Each number is 128 + 24 x the weight over its row's rms, rounded and kept within 0 to 255. Layers, rows and columns count from 0. The size above them is the row's rms in percent of the matrix's.

# layer 5 MLP down (transposed), 2240x832, rms 0.0377, rows 433-443, columns 416-623
size [118 102  96 117  98 100 102  95  98  95  99]
[[121  85 145 113 139 138 107  88 131  95 109 195 114 113 107 149 130 159 119 130 102  88 152 121  93 127 116 133 171 157 104 116 155 159 105 122 112 123 188 164 156 124 140 117  73 145 102  63 135  97 141 132 116  95 143 109  80 125 110 112 126 115 116 148 108 139 104 139 177 108 110 127 142 120 143 109 149 107 123 160 159  91 126 111 108  87 144 114 180  84 165 127 128  93 138 119  81 100 158 125 119 142 167 129 142 149 100 140 106 133 144 176 147 140 115  97 114 140 158 125 106 137 138 138 149  99 153 147 149 117 113 123 125 104 158 107  93  86 130 185  88 146 130 117  95 137 140 121 145 133 108 150 107  84 111 149 161 106 159 101 110 150 143 120 126 140 127 132 153 102 123 106 148 104 106 120 108 102 160 139 112 115 115 125  94 119  97 129 130 130 113 122 152 152 145 120 112 144 133 102 174 102 152 117  99 148 163 128]
 [106 125 111 105  99 105 117 153  79 165 149 177 144 134 131 119 140 158 134 135 151 179 177 171 115 176 133  89 114 133  94 162 154 118 148 116  82 140 128 128 155 166 130 162 148 182 110 147 130  85  85 123 118 147 151 108 129 104 162 132 137 144 118 108 170 163 133 113  79 100 150 143 102  84 106 161 120 135 128 128  83 147 148 102 147  96 112 171  96 145 146  82 137 141 129 119 157 119 128 112 113 130 152 125 119  98 125 126 121 137 129 134 153 117 136 168 138 118 163 106 153 146 174 128 135 111  74 129 127 131 114 118 116 132 138 136 108 174 145 102  86 130 141 135  74 127 142 176  87 147 130 152 133 134 133 155 131 175  99 110 109 138  93 140 113 143  96 166 103 130 143 117 163  97 128 164 119 112 131 129 122  96 121 122 123 128 147  61 170 158 138 101 152 163 138 150 139  98 147 109  92 134 106 121  82 155 116 137]
 [134 143 142 110 132 127 131 123 144 160 144 133 128  99 108 142  76 153  99 140 118 125  90 145 110  99 114 100  93 182 145 182 144  66 114 130 113  97  85 133 158 111 122 134 115 159 105 112 132 144 125 153 114 145 111 152 111 142 117 129 167 126 125 129 116 103 180 104 126 162 120 147 101  86 144 108 127 118 147 119 150 140 149  91  99 167 100 126 150 116 139 122 123 112 108 101 140 116 128 118 138 148 186 154 103 150 160 126 133 106 150 122 149 138 139  95  89 143 112 138 103 126 120 111 120 132 104 126 163 114  97 182 141 124 147 151 125 119 176 126 160 129 139 141 118  97 129 106 119 120 143 115 116 146  84 131 114 112 145 109 175 166  98  90 127 143 128 155 119 128 141 140 126 131 147 152  94 142  80 140 133 161 114 143 104 119 102 111 151 109 145 137 122  96 154  80 164  91 151 129 143 122 135 121 124 107 129 141]
 [117 124  88  95 106  80 125  84 113  76 153 141 114 141 118 156 164 124  90 123 129 129 144  97  87 121 109 143 135 112 130 150 152 141 167  91 160 167 132 133 124 142 137  87 147 164 111 120  95  88 102 114 127 115 129  82 152 151 129 105 118 118 102 153 109 174 141 149 138 119 103 149 110 128 120 132 120  79 134 137 107 128 118 138 167 107 102 146 135 120 126 102 128 142 108 107 129 109 148 116 103 133 119 169 145  94 129 122 115 139  99 108 114 132  91 158 149 131 174  79 103 127 114 138 178 170 124  90 137 110 201 131 148  86 128 122  93 135  92 133 116 151 152 132 167 129 116 142 124 166  94 109 125  97 127 113 151 120 147 134 147 137 133 128 109  97 135 105 113 145 151 115 162 175 109  93  84 128 129  97 208 107 130 137 117 164 147 103 116 160 117 198 111 115 121 145 160 113 109 145 129 148 106 136 192 137 138 151]
 [ 93 158 128 144 161 122 156 172 154  88 126 119 106 169  96 112 111 119 116 113  95 119 150 101 139 145 131  87 152 113  85 127 133 109 160 122  90 151 136 108 146 119 152 121 113 121 121 108 117 116  68 115 147 138 130 143 117 168 130 152 151 151 169 124 133 130 113 123 137 130 129  88 142 100 137 104 157 141 199 105 119 151 118 130 121  92 119 150 121 144 138  86 120  75 138 130 135 122 113 119  99 109 107 158 146 141 116 124  91 144 117 144 170 147 139 133 104 127 134 124 111 129 152 149 153  88 114 149 125  90 157 188 108 166 137  88 144 134 137 108 115 133 143 152 152 110 101 124 118 128 142  74  77 112 132  95 135 143 123 145  98 118 149 137 139 175 155 132 145 136 166 120 152 136  97 127 135 108  71 181 131 131 153 137 109 114 110 147 106 120 111 126 140 115  92  96 120 106  89 149 133 134 143 112  66 124 147  74]
 [136 103 128 142 157 112 134 125  99  85  97 160 119 156 155 105 133 125 111 107 180 121 180 134 146 115 138 142 147 143 150 147 163 146 115  92  95 117 128 103  93 134 139 132  99 144 176 113 131  82  85 171 128 120 158 134 178 127  79 132 115 109 107 124 122 107 138 118 170 102 118  94 119 114 112 103 108 100 123 112  87 121 150 145 130 129 157 127 176 149 147 157 167 109 168 154 113 130 167 128 140 151 127 139  76 150 121 132 148 103 110 156  99  93 133  98 109 124 121  98 177 150 158 105 143 130 117 101 145 109 139 109  99  90 139 128 137 141 100 126 148 136  95 142 165 115  98 132 163 126 124 117 116 153 133 104 121 117 138 131 158 116  66 143 153 139 143 140 148 147  92 137 171 103 142 130 105 163 118 125 117 109 103  94 102 127 154 142 104 140 160 130 128 163  99 148 108 142  79 100 113 131 160 146  66 142 135 150]
 [125 140 109 120 155 143 109 113 159 150 141 128  88 131 171 181 131 200 126 138 110 110  92 121 131 116 161 150 141 108 154 150 114 147 126 108 116 123  76 137 146 103 157 140 106 105 169 114 148 153 110 112 133  93 144 150 113 143 120 117  72 105 158  91  77 123 137 125 131 133 132 132 142 140 151 124 148 120  90 111 135 151 147 136 134  95 114 149 134  83 109 165 211 137 149 142 111 147 119 172  97 123 117 160 139 135  91  91 134  95 117 111 120 110 108 159 120 110 130 115 123 136 108 145 125 142 146 135 118 145 120 114 149 121 115 115  99  70 116 143 140 126 145 116 100  91 112 103  94 126 123  84 147 100 170 159 109  94 131  71 169 141 105 130 146 132 136 116 107  98 128 113 117  91 125 143 126 125  89 117 153 101 114  85 123 123 126 141 122 131 151 114 142 154 145 133 148 152 152 172 102 127 129 111 148 115 108 153]
 [157  92 130 122 139 166 158 169 136 101  54 148 102 158 134 131  97 128 124 128 111 128 160 124 136 116 144 135 129  79 105 139 121 134 102 136 169  88 139  83 133 104 113 156 136 130 137  81  94 135  93 137 128 164 162 152 137 129 119 129 128 143 109 143 129 140 163 108 163 116 143 110 113  81 159  93 115 130 139 136 139 156 126 133 149 106 156 118 122 140 143  84 115 113  74  90  87 147 138 138 148 139 140 153 105 163 133 155 139 111 147 127 123 207  75 151 126 126 118 135 112 107 144 115 143 140 102  95 120 143 110 172 178 126 124 117 150 128 144 150 136 102  96 114 117 126  93 126 124  96 121 116 142 122 127 146  81 150 121 150 142 137 132 162 138 109 149 125 153 110 107 144 126 105 141  57 108 117  84 153  96 168 132 143 102 120 175 100 123 116 144 124  45  85 123 154 152 164 107 139 129 110 166 154 120 104 166 110]
 [115 120 119 131 145  97 147 166 157  76 134 144 135 137 133  97 120  98 128 109 130 124 109 116 135 119 139  82 151 162 142 123 135 119  80 116 102 113 152 148 104 147 144 152 107 147 129 161  96 114 105 132 147 111 121 124 146  95 125 129 132 153 127 111 146 128 113  95 132 153 142 132 124 125  93 106 115  87 109 130 131 124 142 159 120 137 103 149 125 104 159 125 151 109 117 153  80 122 100 119 130  99 128 147 140 123 141 132 120  98 105 143 131 122 115 125 110 141 111 111 121 105 143 149 139 128 117 126 153 123 129 152 156 118 139 135 142  80 105 159 161 143 113 140 137 124 181 123 136 157 129 119 100 184 146 141 149 134 123 109 145 175 134 115 110 155 153  77 129  93 122 143 171 104 140 149 131 116 138 165 155 131 137 131 155 165 118 126 116 143 124 119 124 104  82 126 166 121  99 121 124 139 160 162 163 139 144 134]
 [127 134 146  89 167 128 143 160 153 136 150 130 133 143 158  96 153 105 118 146 119 106 129 139 155 179  82 108 118 130 128  83 144 126 180 125 121 112 138 119 132 174 156 109 140 108 115 132 121 112  88 148  96 132 125 131 105 134 129 147 121 155 151 123 138 107 143 177 133 131 139 112 131 146 181 146 147  77 120 144 111 138 152 160 123 152 151  59 142 127 120 164 110 147 114  88 121 146 103  94 127 137  94 133 145 141 126 136 153 130 120 112 100 126 109 157 135 134 115 173  92 151 101  85 134 127 139 136 106 134 132 131 123 100 127 130 128 119 117 138 134 179 157 166 121 123 179 115  92 100 127 154 111 101 125 119 101 133 203  86 150 124 142 125 115 141 166  98 108 144 147  92 120 168 127 141 170 151 114 116 102 141  81 161 157 130 128 136 130 134 134 140 139 128 129 121 114 157 106  91 133 110 114 129 109 124 138 100]
 [142 109 142 122 173 127  91 136 145 135 147 109 136  83 159  90 107 107 123 116 202 177  96  96 153 141 128  91  88 149 141 143 127 176 156 113 107 127 114 129 118 148 139 112 106 155 111 166 160 158 130 107 121 117 121  90 122 139 144 113 134 111  96 117 130 165 129 131 125 146 104  99 135 137 119  93 139  67 124  82 121 136 172 121 106 123 117  77 125 123 129 141 139 112 144 143 153  99 113 131 149 109 128 141 132 135 124 102 188  76 100 126 116 138 159  91 155 147  92 149 160 123 147 138  87 129  90 113 144 148 151 154 145 135 140 106 136 130  75  92 200 103 127 160 104  95 144 155  86 119 119 132 124  95 150 122 101 161 161 162 116  70 135 134 169 165 121 148 115 106  93 144 121 136 116 128 136 106 158 135 133 108 111 141 136 173 141 128 115 116 120 134 124  66  87  92 133 123  95 119 127 138 139 132 137 157 151 101]]
# layer 5 MLP gate, 2240x832, rms 0.0605, rows 434-444, columns 416-623
size [ 96  96 115  98 104  99  97 102  97  94 102]
[[131  93 138 194 127 101 130 133 121 126 135 132 100  98 102 101 120  97 141  99 135 153 177 125 139 156 163 102 116 129 111 152 152  89 107 123 183  92 127 140 150 114 157 119 128 102 144 161 138 167 104 165 129 154 149 110 108 172  83 129 128 108 156 108 124 110 128 163 150 104 163 145 160 135 143 150 166 166 125 100  90 100 130 147 123 159 120 140 149 115 110 107 159 106 129 118 109 137  89 118 145 130 163 165 150 147 120 120 125  96 139 107 158 132 109 101 125 110 115 150 113 143 113 138 103 143 103  80  94  91  95 160 106 144 139 149 128 105 112 147 132 103 108 130 126 112 135  94 114 133 153 132 147 129 112 121 131  89 108 120 165 128 110 107  97 125 101  81 140  90 120 117 145 154 161 104 100 138 143 117 100 116 137 120 155 119 124 121 122  92 132 116 104 132 169 180 100 117 131 157 165 113 140 116 137 105 138 127]
 [154 146 118 143  93 116 137 139  85 106 166 123 152 114 176  64  79 109 129 113 118 152 139 188 130 141  85 117 117 158 138 174 142 131 168 117 109 115  88 124 122 101 127 132 123  94 110 123 133 141  91 142 169 136 127 120 121 133 112 120 139 123 132 120 101 136 168 142 118 117 127 174 128 151 165 125 122 100 116 140 131 133  99 150 109 111 152 123 111 161 168 136  99 122  73 136 135 130 155 115  72  92 145 106 130 121 131 168  90 156  94 130 123 150 134  97 118 157 131 129 116 133 125 129 102 120 113 102 144 124 148 153 157 146 134 157 106 127 116  87  89 127 145 121 182  78 120 114 172 107 180 156  90 155 160  88 138 133 135 130 121 151 108 100 103 138  84 120 128 123 155 124 165 130 122 149 148  79 114 189 144 141 108  93 173 141 138  96 145 147 136 149 128 102 181 142 128 122 147 129  90  95 161  85 171 117 120 149]
 [146  66 119 122  91  75 127 130 140 105 145 149 167 129 163 122 122 135  74 152 131 106 170 119  88 138 124 162 100 131 113  98 154  85 147 176 124 116 189 118  95 131 140  94 104 176  53 149 111  98 121 121 117 122 121 116 158 149 112 142  83 127 108 164  91  98 132 116 113 149 124 130 116 120 178 153 141 130 136 136 126 110 139 135 126 137 121 131 111 142 109 151 129 128 106 114 127 124  96 104 124 196 115 154 118 132 115  90 100  94 145 106 104 101 101 118 161 102 152  88  93 128 107 133 188 167 112 121 147  90 151 132 108 126 115 112 110  73 109 107 175  96 143 126 141 109 155 160 164 135 127 122 124  96  87  76 140 113 140 129 115 123 156 116 143 100 131 145 154 195 168 144 121 182 116  83 101  94 115 103 147 105 167 155  85 160 149 115 116 162 127 174 145 100  94 132 154 144 114 144 166 124  99 106 148 148 158 146]
 [ 96 156 159 128 180 167 153 114 162 116 181 150 155 146 100  99 138 137 130 141 122 147 108 132 115 150 202 122 102  93 112 120 131 122 130 163 136 154 113 131  93 116 153 148 114 102 134 149 128 137 149 128 124  92 105 147 118 124 141 128 134 108 174 100 155 141 135 136 149 124 135 110 135 140 145 135 125  97 109 128 113 139 158 169 117  95 156 120 173 111  94 125 106 100 125  97 128 115  68  78 127  75 136  88 125 129 141 155 134 118 156 109 145 184 162 168  45 147 138 162 126 122 109 115 153  78 139 138 133 113 114 120 136 152 139 118  86 125  82 124 142 145 102 100 145 118 129 135  63 122 154 110 136 126 124 132 119 110 139 113 132 131 147 123 120 142 113 111 105 147 129 103 143 114 138 134  91 167 118 117 111 152 135 167 126 167 137 155 158 124 130  93  98 126 106  98 125  94 166 111  98 142  97 140  91 116 140 126]
 [124 140 108 140 134 119 109 125 156 178  94 138 128 140 160  87 112 118 132 136 136 129 112 134 154 124  87 117  95 124 145 135 123  70 164  97 144 129 110 124 134 128 121 139 175  88 128 134 137 122 114 118 163 135 127 174 130  80 116  95 172 129 105 142 120 128 155 118  97 164 125 128  94 157 104  90 143 173  85 113 134 127 124 101 132 143 123 160 117 120  99 169 136 114  96 108 129 109 121 114 134 168 124 158 151 148 130 127 135 111  82 137 181 150  94 135  93 117  70 164 130  81 132 145 124 104 108 166 112 135 159 125 106  95  91 166 143 129  94 148 114 137 112 173 134 137 147 163 137 172 103 184 163 130 170 131 103 141  85 146 148 136 108 115 110 111 129 117 151 107 144 124 100 136 133 134 128 129 150  96 168  77 156 108 154 121 109 155 131 201 142 106 100 135 101 132 167 110 110 137 132 126 123 152  92 121 151 133]
 [149  89 106  86 150 153 144 155 129 107 117 143 113 137 126 116 114 139 128 159 172 161 100 144 130 144 139 114 120 114 128  98 119 146 143 125 136 121  81 120 139 175  96 136 147  68 124 136 121 122 152 106 144 129 139 153 127 121 109 155 163 164 171 119 130 110 112 167 107 135 156  97 114  91 123 108 155 139 158 142 116 114 168 127 132 105 148  93  85 164 129 150 147 131 158 106 181 141 129 133 153 128 140  77 128 106 151 125 142 166 115 147 111 151 149 126  77 109 106 128 115 160 101  95 165 154  94  92 111 116 175 161 124 123 118 150 144 137 104 139 133 142 148 148 110 128  67 168 161 152 159 145 125 155 138 120 118 114 157 177  69 122 129 111 121 157 129 146 108 126 122 111 126 135 127 118  93 111 152 136 149 114 110 154 112 123  86 115 167  92 136  69 136 118 115 148 124 165 158 118 129 121 145 138  98 136 127  95]
 [126 114 122 119  94 110 120 135 128 130 133 170 133 103 116 121 111 120 167 164 129 158 135 175 128  95 131 140 140 145  75  67  73 123 110 108 146 137 152 103 122 177 162  94 123 119 167 145 143 128 151 176 104 139 140 134  75 131 126 131 147 125 137 121 155 136  91 128  57 116  88 119  82 176 151  85 122 133 151 131 144 115 140 107 138 148  98 145  79 133 129 147 141 138 116 116 106 121 111 101 146 126  48 128  82 104 115 141 156 135 113 180 131  70 165 114 136 127 151 128 100 157 127 123 125 119 151  85 151 152 128 128 118 119 123  89 114 138  84 120  62 120 155 122 141  63 143 127 139 124 124 158 112 144 124 163 170 119 128 149 133 143  90 123 105 116  87 169 127 134 109 116 137 117 126 127 119 142 161 139 102 102  95 146 103 179 104 156 116 164 136 135 147 127 132 143 137 115 153 100 142 138  59 173 129 150 117  66]
 [ 96 126 151 222 166 147 124 154 122 154 120 131  92 124 142 122 136 114 141 125 101 139 145 108 127 136 167 129 122 127 107 101 128 151 156 160 118  83 109 160 133 112 124 121 131 124 137  96 106 195 135 152 119 153  99  94 124 119 136 118 125 109 113  96 140 130 156 149 119  77 155 174 146 129 139 129 120 148 110 151 139 165 131 138 138 174 115 145 117 177 168  72 168 140 189 141 195 126 142 137 151 136  88  89  69 127 155  87 115 152 146  90 135 160 152 135 101 115  92 123 169 151 122 114 125 139 153 168 165 106 143 129 117 124 108 156 129 121 145 135 125 143 132 124 134 134 131 110 122  85 141 157 130 151 138 108 122 134  70 174  94 119  83 114 153 159 127 109 124 161 115 136 104 172 143  76 127 101 128 129 105 189 131 127 146 100 134 173 144  79 123 163 162 131 130 122 116 131 129 137 149 144 135 115  82 118 133 108]
 [151 144 132 186 163 113 161 135 125  87 132 148 131 121 159 137 126 156 131 105 147 131 155 135 121 135 133 162 105 114 123  99 178 121 122 128 144 146 119 121 133 104 154 157 126 163 155  91 180 157 146 186 136 106  74 124 103 145  96 108 132 113 130 149 114 119 154 184 131 118 170 137 104  83 137 175  95 125 110  95 106 102 132 139 128 134  97 133 127 113 137 150 102 113 123 111  99 163 154 146 130 100 120 152 123 152 169 166 137 166 115  82 153 123 146 154 153 106 125 178 114 146 121 119 143 111 138 119 134  66 101 125 139 131 153 142 130 138 123 136 120 133 122 153 158 145 168 163 130 143 169 122 100 113 155 111  96 119 138 165 103 130 107 167 111 128 123 114 150 134 160 129 117 115 118 114 193 138 157 109 124  74 144 158 171 123 122 113 174 130 138 146 113 127 121 122 150 105 140 140 177 128 120 131  97 132 102 128]
 [124 124 169 109 171 152 173 123 114 140 133 115 121  62 156 131 141 120 153 150 107 156  97 106 123 105 180  99 144 159 118 145 197 119 119 133 120 170 110 125 116 122 103 165 122 136 124 199 153 102 142 145 150 121 122 119 107 135 164 105 161 139  98 155 103 120 136 125  91 111 139 169 116 171 117 153 119 108 156 119 170 108 120 112 151 132 133 136  91 108  99 118 172 127 125 129 128 113 128  93 142  98 138 115  85 119 146 112 110 137 119 101 151 131 139  85 132 129 104 145 160  89 139 144  75 127 134 123 132 128 122 146 169  65 150  80  89 148 169 110 161  91 145 151 109  89 121 173 138 166 106 110 139 122 125 124 120 149 104  82 131 119 152  63  98 177 122 112 104 104 107 135 125 124 149 115 177 125 103 134 122 123 127 126 114 144 131 126 127 118 140 136  89 131 100 116 150 126 152  89 193  94 156 150 125 119 146 149]
 [120 170  85 177 126 133  98 173  97 111 143 131 203  92 129 120 103 123 137 108 127 134 116 126 147 120  91 155 141 154 150 153 129 106 108 136 140  95 156 136 167 126 126 157 142  95 127 155 146 147 121  88  88 124 133 153 159 136 126 178 100 115 114 105 145 122 128 120  70 145 147 113 147 166 150 110  81 156 123 134 139 140 119  96 140 100  65 140 104 155 145 152 132 144 157 148  79 128 108 175 161 126 141 150 142 174 162 140 154 118 126 152  92 151 100 118 133 117  79 132 173 130 119 148 104 117 116 150 128 119  87 110 147 128 130 130 108 149 125 132 118 120 125 120 128 157 200 135 117 127 110 103 162 105  75 135 107 122 161 143 135 155 117 125 109 125 137 129 125 118 150 115 149 163 101 141 147  89 115 112 157 106 139 175  99 152 172 102 117 110 131 130 120 146 109 150 127 141 164 102 124 157  97 147 138 101 110 175]]
# layer 5 MLP up, 2240x832, rms 0.0646, rows 434-444, columns 416-623
size [ 93  97 120 111 101  95  96 101  97  83 107]
[[ 97 122 158  88 145 122 162  93 159  93 150 116 113 165 104  82 140 190 127 106 164 146 133 126 112 130  95 161  90  85 118 136 119 131 189 139  96 139 128  96 139 104  96 159 147 134  98 102 138 152 140 128 114 139 122 138  83 120 141 132 141 126 118 123  91 100 142 104 108 163 126  99 124 115  94  94  96 132 122 125 136 153 119 100 180  94 122 133 149 119 130 148 139 143 120 156 117 132 129  74 117 132  87 102  81 154 147 139 127 135 115 169 106 146 111 164 172  95 120 180 146 133 104 121 127 135 157 127 124 118 117 123 104 125 145 119 156 120 101 144 114 110 157 122 136 146 105 137  89 153 145 132 133 174 157 107 137  95  85  70 170 143 106 145 129 122 127 115 116 127 111 112 143 114 130  93 114 116 144 130 102 124 106 151 114  92 123 135 103 118 136 177 133 135 143  60  96 100 178 163 114 121 142 117 154 131 140 123]
 [116 142 106 141 123 138 170 128 116 116 125 153 165 157 130  91 104 102 120 155 128 138 148 129 137 128  87 129 146 148 140 118 107 195  84 151 118 147 143 108 159  95 160 128 129  87 119 119 101  92 102 176 107 100 140 133 121  85  89 160 148 106 107  98 135 153 134 161 142 153 149 105 153 160 140 103 124 126 141 133 134 116 161 126 137 112 134  53 109 182 146 176 110 146 129 147 123 128 128 163 132 161 155 112 129 123 149  51 113 125 133 137 118 105 117 130  93 120 123 123 106 133 119 155 105 113 166 147  97 134 145 117 154 142 192 132 133 127 137 108 166 121 164 136 160  87 146 112 166 167 113 115 116 118 178 140 139 155 143  97 129 113 102 134 151  84  88 127 100 113 100 152 115 127 123 112 121 101 138 167 115 171 149 105 166 108 117 159 125 110 132 145 142 135 153 115 114 153 125 126 116  77 140 156 104 113 159 130]
 [131 128 106 127 128 180 120 169 153 133  71 115 150 133 139 103 107  95 181 141 123 118  80 142 163 164 128 117 122  94 127 150  87 170 116  99 106 153 112 100 162 124 145 141 122 109 106 128 174 148 121 130 116 155 120 106 152 103 117 131 160 140 132  96 179 108 122 148 101 139 135 102 113 128 118  82  72 130 107 164  88 128 132 133 136  95 150 131 127 138 143 115 105 111 171 169 171 156 146 137 191  95 103 173 131 129 123 139 136 150 100 135 171 122 146 139 142 143 108 152 157 120 176 129  92 112 120 103 118 189 166 148  78 142 140 117 154 149 139 155  94 121 104 119 146 146 111  88  96 139 171 123 109 139 126 123 110 154  95 116 118 104 112 136 111 131 169 128 132 105 110 151 141 113 122 177 148  85 147 142  98  81 143 123 139 120 149 143 132 145 125 124 124 159 170 106 122 142 126 118  77 118 136 151 135 124  73 107]
 [109 148 146 114 114 155  85  81 140 122  92 132 163  76 147 123 100 137 137 144 119 149 162 132 109 137 171 160  78 139 105 144 142 142 128 134 104 153 119 110 142 136 129  91 146  91 140 111 167 141 123 170 128 115 115 127 116  81  99 150  90 105 142  82 132 127 152 108 127  96 154 113 155 115 135 162 167 103 119 129 113 148 148 173 114  96 144  96 116 123  90 117 108 124  87 169 129 123 136 172 130 129 151 122 123 133  97 106 148 102 154  92 113 172 124 111 120 136 168 124 156  99 111 116 111 100 128 134  90 142 134  86 148 132 148 128  86 122  90  86 150 119 122 138 126 130 101 146 157 101 124 105 131 101 119 141 152 124 117 101 113 125 108 145 137 104 135 109 118 112 148  76 111 130 143 121 123 157 140 152 115 112 115  91 161 125 142 180 153 132 138 108 133 109 172 134  87 152 142 166  92 119 102  89 123 150 178 109]
 [115 142 152 127 153 130 105  89  61 140 156 140 140  73 116 143 122 133 107 107  84 127 153 134 106 120 150 131 132  89 131 138 134 124 146 125 146 127 130 168 158 129 136 144 135 132 161 140 159 176 128  86 103 151 147 174 130 108 139 121 135 118 119 131 125  74 115 116 137 116  64 135 140 131 133  81 118 127 137  87 145 168 145 143 129 128 146 141 156 165 123 127 131 107 144 124 139 136 172 178 137 111  92 184 119 154 141 117 173 112 140 120 110 106 140 140 135 138 110 102 144 150 137 117 122 114 134 154 135 155 152 138 124  90 141 122 153 152 163 114 149  77  83 126 158 147 156 143 102 160 133 139 135 155  95 125 136 136 142 117 135 112 142 111 132 133 138 123 148 125 137 175 171 119 133 145  69 226 186  99 122 159 103 110 119 134 101 114 115 134 121 133 107 120  95 151 124 139 138 141 112 158 126 149  83 142 124  98]
 [151 146 102 126  94 115 116 112 164  81  68 115 143 131  53 104 160  99 162 140 142 123 143 117 110  93  93 123 160 157 127 134 132 137 168 131 140 104 100 165 150 110 148 159 101  75 114 145 133 144 134 102 139 127 120 162 124 115 134 172 104 125  74 156 136 121  73 107 115 153 131 110 153 132  98 120 142 120 131 163 107  98 129 103 132 153 108 153 125 147  62 167 121 148 116 135 124 107 127  58 126 103 113 130 137 115 149 115 118  91 127 101 128 121 107 132  82 178 142 142 112 118  78 173 138 123 116 163 158 132 159 131 124 121 162 145 124 150 172 157  92 151 117 168  95 136 157 124 141  63 147 110 118 134 113 171 128  99 101 153 136 139 115 109 141 122 105 127 106 112 126 114 116 143 124 126 137 151 109 163 108 170 129 122 155 152 103 147 115 156 160  82 139 152 114  86 141 132 141 128 117 128 102 160 132 164  98 146]
 [116 167 116 106 138 125  85 132 121 147 140  98 135 112 130 113 150 107 123 136 154 104 162 136 147 183 143 102 154 115  93 155 111 160 136 141  76 176  98 141 150 107 139 115 150  98 128 119 189  97 132 156 166 150 127 152 123 112 121 122 167 162 131 127 117 135 129 109 156 103 138 155 123 142 103 103 130 119 141 152  88 113  93 129  80 105 114 126  94 113  50 166 112 133  80 158  99 174 106 126 128 133  82 115 107 125 154 187 109 125 102 151  90 152  79 157 118 114 116 120 143 153  94 155 162  95 127 144 114  94 116 124  99 120 146 158 141 127 111 120 103 158 141  96 136 176 157 134 148 108 124 145 147 120 126 113 159 156 131  95 113 119 145  99 133 132 155 172 109 185 136 129 110  98 127 159 144 141  93 114 176 107 165 141 128 110 119 144 141 141 119 113 139 157 149 177 116 108 144 155 143 104 120 154  81 113 147 110]
 [105 130 151  99 140 103 150 124  83 136 129 127 115 139 125 129 115 146 108 141 118 123  68 143 141  96 108 149 125 107 115 147 151 131 120 153 180 134  97 167 184 148 138 150 111 138 171 167 151 141 148 153 165 125 119 104 106 116 140 140 134 130 132 158 124  94 160 122 161 131 121 153 147 190 111 114 133 142 155  97 109 153 132 170 154 135 129 122 132  93 117 119 132 117 139 139 111 141 137 102 116 116 131 151 190 133 139 100 101 134  67 189 124 115 142 105 133 135 145 147  78 110 103 170  65 134 138 117 146 101 153 140 104 127 129 145  96 118 107 103 151  98 142 139 126 132 148 118 125 115 104 114 171 140 132 123 155 111 103 120 126 123 117 183  99  94 133 139 166 154  77 111 164 137 155 182 142 175 112 166 125 114 125 113 195 121 107 125 128 123 135  69 139 152 124 140 141 144 126 169  90 124 135 109 134 110 129  81]
 [119  89 108  94 103 146 115 150  81 159 144 153 109 143 135  89 162 140 128 135 166 180 111 130 146 161 133 121 144 108 144 170 126 166 125 143 134 123  98 143 112  98 124 122 160 125 117  79 133 100 104 100 102 161 148 137 135 143  91 150 101  81 128 107 126 133 118 110 112 140  95 126 110 122 149  96 137 122 108  99 142 102 103 126 152 138 140  85 136 124 126 156 127 152 131 146 110 128  89  80 144 178 127 119 153 158  92  71  94  93 152 121 108 122 124 143  90 111 126 109 150 101 171  98 120 141 138 159 136 171 139 156 128  99 136 111  97 125 138 155 152 157  92 168 140  93 122 121 131 112 110 113 123 102 117 116 168 106 178 113 158 105 134 100 115 137 170 167  69  77  89 122  97 134 170 158  97 115 105 121 140 137 116  54 112 152 134 106  88 146 110 146 125 146 150 115 201 127 144 133  65 118 121 142 156 128 160 155]
 [140  96 108 142 105  94 143 152 156 128 134  78 116 156 154 163 108 124 142 112 145 127 101 166  97 151 153 152  93 126  82  89  96 116 118 105 119 114 126 112 149 155 111 118 111  83 131 127 157 112 120 116 106 137 151 110 147 114 127 135 122 105 121  91 106 127 120 117 150 126 143 103 165  90 149 113 143  89 117 165 138 157 158 144  95 101  98 110 113 125 115 161 117 144 124 121 140 143 110 140 108 131 119 125 151 137  80 141 150  93 119 125  92 113 117 112 125 117 112 156 111 128 164 117 120 133 100 110 115 124 188 132 126 151 133 119 160 170  97 158 111 182 132 154 107 144 150 168 126  78  91 138 163 152 140 107 100  89 120 144 124 153 106 108 148 171 171  71 131 127 107 131 112 122 153 125 127 110 113 149 133 140 159 129 116 145 153 134 163 163 131 105 135  76  86 116 135 147 127 164 113 130 164 138 102 177 114 107]
 [122 128 147 129 139  54  99 130 149 150 113 135 108 147 104 153 158 114 118 138  81 119 162 150 179 111 112 143 141  90 160 146 123 132 161  57 159 185  92 113 145 142 145 144 141 140 127 141 107 109 106 152  98 124 159 129 144 138 123 106 126 156  98 154  89 146 166 113 167 135 137 129 148 133 145 122 109 122 127 105  85 208 145 131  82 112 118 125 144 155 134 135 120 170 136 156 125 128 184 147 166  98 114 104 110 148 120 141 147 140 139 147 127 103 108 102 142 137 109  99 111  71 124 128 129 136 131 110 106 124  92 119 162 128 108 143  88 143 143  93 172 131 117 164 123 127 103 133 129 107 174 130 156 174  82 100 134 121 101 120  97 103  73 149 166 126 128 141 130 107 106 135 134 134 154 163 131 144 133 132 143 111 110 184 138  89 102 166  98 140 144 104  90 147 122 128 150 105  92 171 114 124 149 122  82 107 133  77]]